From a checkpoint of a small transformer trained on Wikipedia.
Size: width 192, 6 heads of 64 (2 for keys and values), MLP 448 GeGLU, vocabulary 1024.
Each number is 500 + 50 x the weight over the matrix's rms, rounded and kept within 0 to 999. Layers, rows and columns count from 0. Numbers have three digits each.

# layer 2 MLP gate, 448x192, rms 0.156, rows 200-204, columns 0-191
580515393513499638496581514444466492492434499436459516556480535494499475608519479465450603524570562600509492446486435520484495481549386524485531420481503494529490404522442556492530433564533513412430522512464503458551531513528448423533505501558512518458470531501633455434420447533498428471549409445571451450498564484439522480438513494466495537505453510489484541484514565468477533521503493542492436536457430575504553440470528510479529428429414474458395431495426524436450567509447444381524414549572579502472499493562461426617508493537556504497471495511447374587542575520480552472
463470518554533411503446502467476536583489519433488479506469537487502462576510498498462601569521507593497657484537477441503384486440531480529507512423486482400461458405504442496542607507448617413498567451541558526543527524521484538525512535506487528543470537474322510418536447472558563578500527509504453526473562469536537529561444455509607602433461476429533522561536534556527582544624505510491492453502453553480505505518504490520378462473414478336494489497496590474473421519427522528576469498493486561387445510480571508496524547384606415439489459521498467465541595442471546458
536550410380600473546547479544499499443434478412560393474456480532553665505500510499516420499550536483468590571532522421626516507509493517473407455551477484543501473408535521530506642512494454375457404494403522518543498496444524490463551472540564503541563512463538532512523571399515512550492417479517485455511424489425491416544516511496546491572507464511398501581490585507477495509496530457509389432576560511541541508524475526500593467487585442501496502483557502453470534489443459489514452475548571412481470509381448511463526459470415497482570590445504519608386495512457433548
490557412461513463551486530512562505523527488567490546461511545471490512544450619466486512464500469422564528501553557521557501522510472400495444471519461504526530544536428471550484542517437461431443445365484409546443516404539555507495492517405487528464494564441391570458475526454489531463459497475509486442381547361445491545443554473580532480533489538502432476439432467397512436524453509606525504559546449417415507472536424477476520567428461505469484510515568587510384528533527555450526505464464525513486456550507518524484434606449526444614430444443539526567413514626469515501
565419568377447377511462538499528479487516504591431538538435512515617486539491551485484553549589521467527504556470446529505465440519506458443543457625544469444475435483514571507447511465489497519457440391578476530462455505513432457463508425462446478529555501504394594553511472437544399462538479491483505587466426383466513502548483507440533452457406475483439542490455452561486456516494489480491553535556548497575480461541447577553432559589461483526506439513502564458470483507613498444474502527460554533508558570508435530528417518553448446542573603431485443475393387530550547425
# layer 2 MLP up, 448x192, rms 0.147, rows 200-204, columns 0-191
392463500514522424530523513495527531466525525565467470446407544483413460388575502507531519520455558537429517415450445411572460568613515561479387473603448524498553489438535470614553450458522398470402491479401422505555602511518579540414591515567564430492508471436404481439482431502512473480502454574481511539539519463495422493461482440476546611537556509536406548491500453576582521440533517443556455440470527525487487574524461515566484540446524566474490484444538483591521395561385520369532479486521595502578564571541570438539468531499533456490572554416470553569472610492526524553
500485542585476485503516541525513417619531555496577486570455415546489538500479498445506518524495466524557488487590431470480559525565541433546405480520468416506472476446604457502485503435497518537592586521505444446522501437504585491635504549629501424496503548488427612557470437532494506614412492533557508484436504506523522612487359380589447455463550514591544571517506455506525634557543491449480447418504521507412531507425522557474491489560456521443443429511547460507482472502541506396498485512462469572469511550522478471523474420476569420479489530578399587444466488453437526517
474498503530501412515450460487491449456486417446423571501586539486395498596418466441485509456551525512518515416431464567411523471555363518483416528555595488488545527501561463455511529524516438520509531414581590574491491494489462477535434441563513467559452556478584456546446468562497470455515478490426555543409497511493563506533403486540413518464477475559514470547497584557568494507562536510484489530499409496398572546505562394474554505507411449483582334585458494493534465490523440435415503550372509492553390498408471420441543505573469520486538504566464554456497502540584558503
479418478494536573529430453511463512429432505455454516380486471478457506397502403585579567443458492500476512447434440426537525465492502531507503607499490579496450504570459519539580568468505433546502524534580421427561492464524516493481488508607611496446512452565547459461526547458417429464519473522553570515570513502444469616519582455406473547496570541507478329479421511445485441521495457470510521482495507593503467390434522475515503439583470543429508514433528500521536476598547334426495508604423462522542422442507518532519577510470616519463520466528453541515495417437466436487
496434465533559500443394506519508584530550509499507483501552551552508414471512491540371548477496462529522433423512479479488567402480498463506501512534467422517549454514548562486505537474578520548567518505469534431473534481512520566511430481542546498433577675461535495437509475526401491413454435528448461602455442472579512445463568517487431539452421437422497632464480502473570525552434401515518473507346487472478623482514472535436457499452546443415442449591521503433464542494443442402500520546422447564502539504512480476482550486488567560503482568508459483536432387491446544501
# layer 2 MLP down (transposed), 448x192, rms 0.142, rows 200-204, columns 0-191
551553500526532503504485454415547471543542481497610445485550527415437657508458547561491560473444482514599527600440493512406446581497523472496556581463521503511427555555473497594468495536416534540535507500376475494480592407494617555473396484527540436500543580475427404510520523535436582475496563443550487413354479493455484560576489548474469501537500519600509525456480516436432568448530452476539516564505494493585509512508490576399522497515471590487462497523493500510418562473470552452484446492508428554594505485497517584572513390446537541536574468547600451489462603422543474463
528506446458467463601498528463491466416486476475543536503427439555514573544429456415497449477487537486514544598461490526400524492478523458542558505520545438501511487500463537447374591464494459542536492391498504480473420416490422418487438473507579537467513443543466475528486519530536495609561610501456509361497475419420463567574467518527462463468498471448515466515526513507472437488495536490525617507461454601600514439426508441504464472597482456539479522580628486508556523485502591457565444399510514585457496403498548515517435563489540490479481514447450515552540554564396385444
511595586486455484573497562571459430441560542514553417511458427437533551476480601534456468510407576549538490579506512497486550550407508527528450542470454471484555449483518549501489555540481544601479418485488494414457449467521501556457523578499542527452539498473464448497576471593499474483474469539498545565476530433578539432498624492516578536569465447472537583535527405522534501437437517495442462497495400557508552480487408569496512498479526571424520583485406555517523608455464539502581597497589449516477561444524464483570498518465481445491401532448477510524477477481545496635
367524540529502432492530452475500528464513545482475492457421476437507495498523428574449529610447595493440464509530514413439472470484538422510621500601516448601429534526516495531446544572447504434484464693461528512513477548463447512498477483446534490598459415472518443489431449526561528508453510561549429529503397542522525522535615452555557461572521410485542423514505516583489499553533534432454483499595502454605558504500512487452505577558479507483538494449499511548491539494459482432508423494488511491505550520439604518517585526584487566641461528597526501502491559490547517581
529537509463475383475389452578536595545585486466528528465534474456480493607577477520568520482503372436512499620455467472493604533512504530490560459482467488456549461493395512549545432603539460512501484598466523515600551478488494542439522439480524492412491446517484615561483453547515578383503494560526502569433482504404358599524501359521553497467338441500580512487586517415570537473489508489512503483384481495479460497488499517524416528493509430497588533485456471465471511560530489477468516428520497511493533500446514514524566554526453498515479470480491471601606584532522421617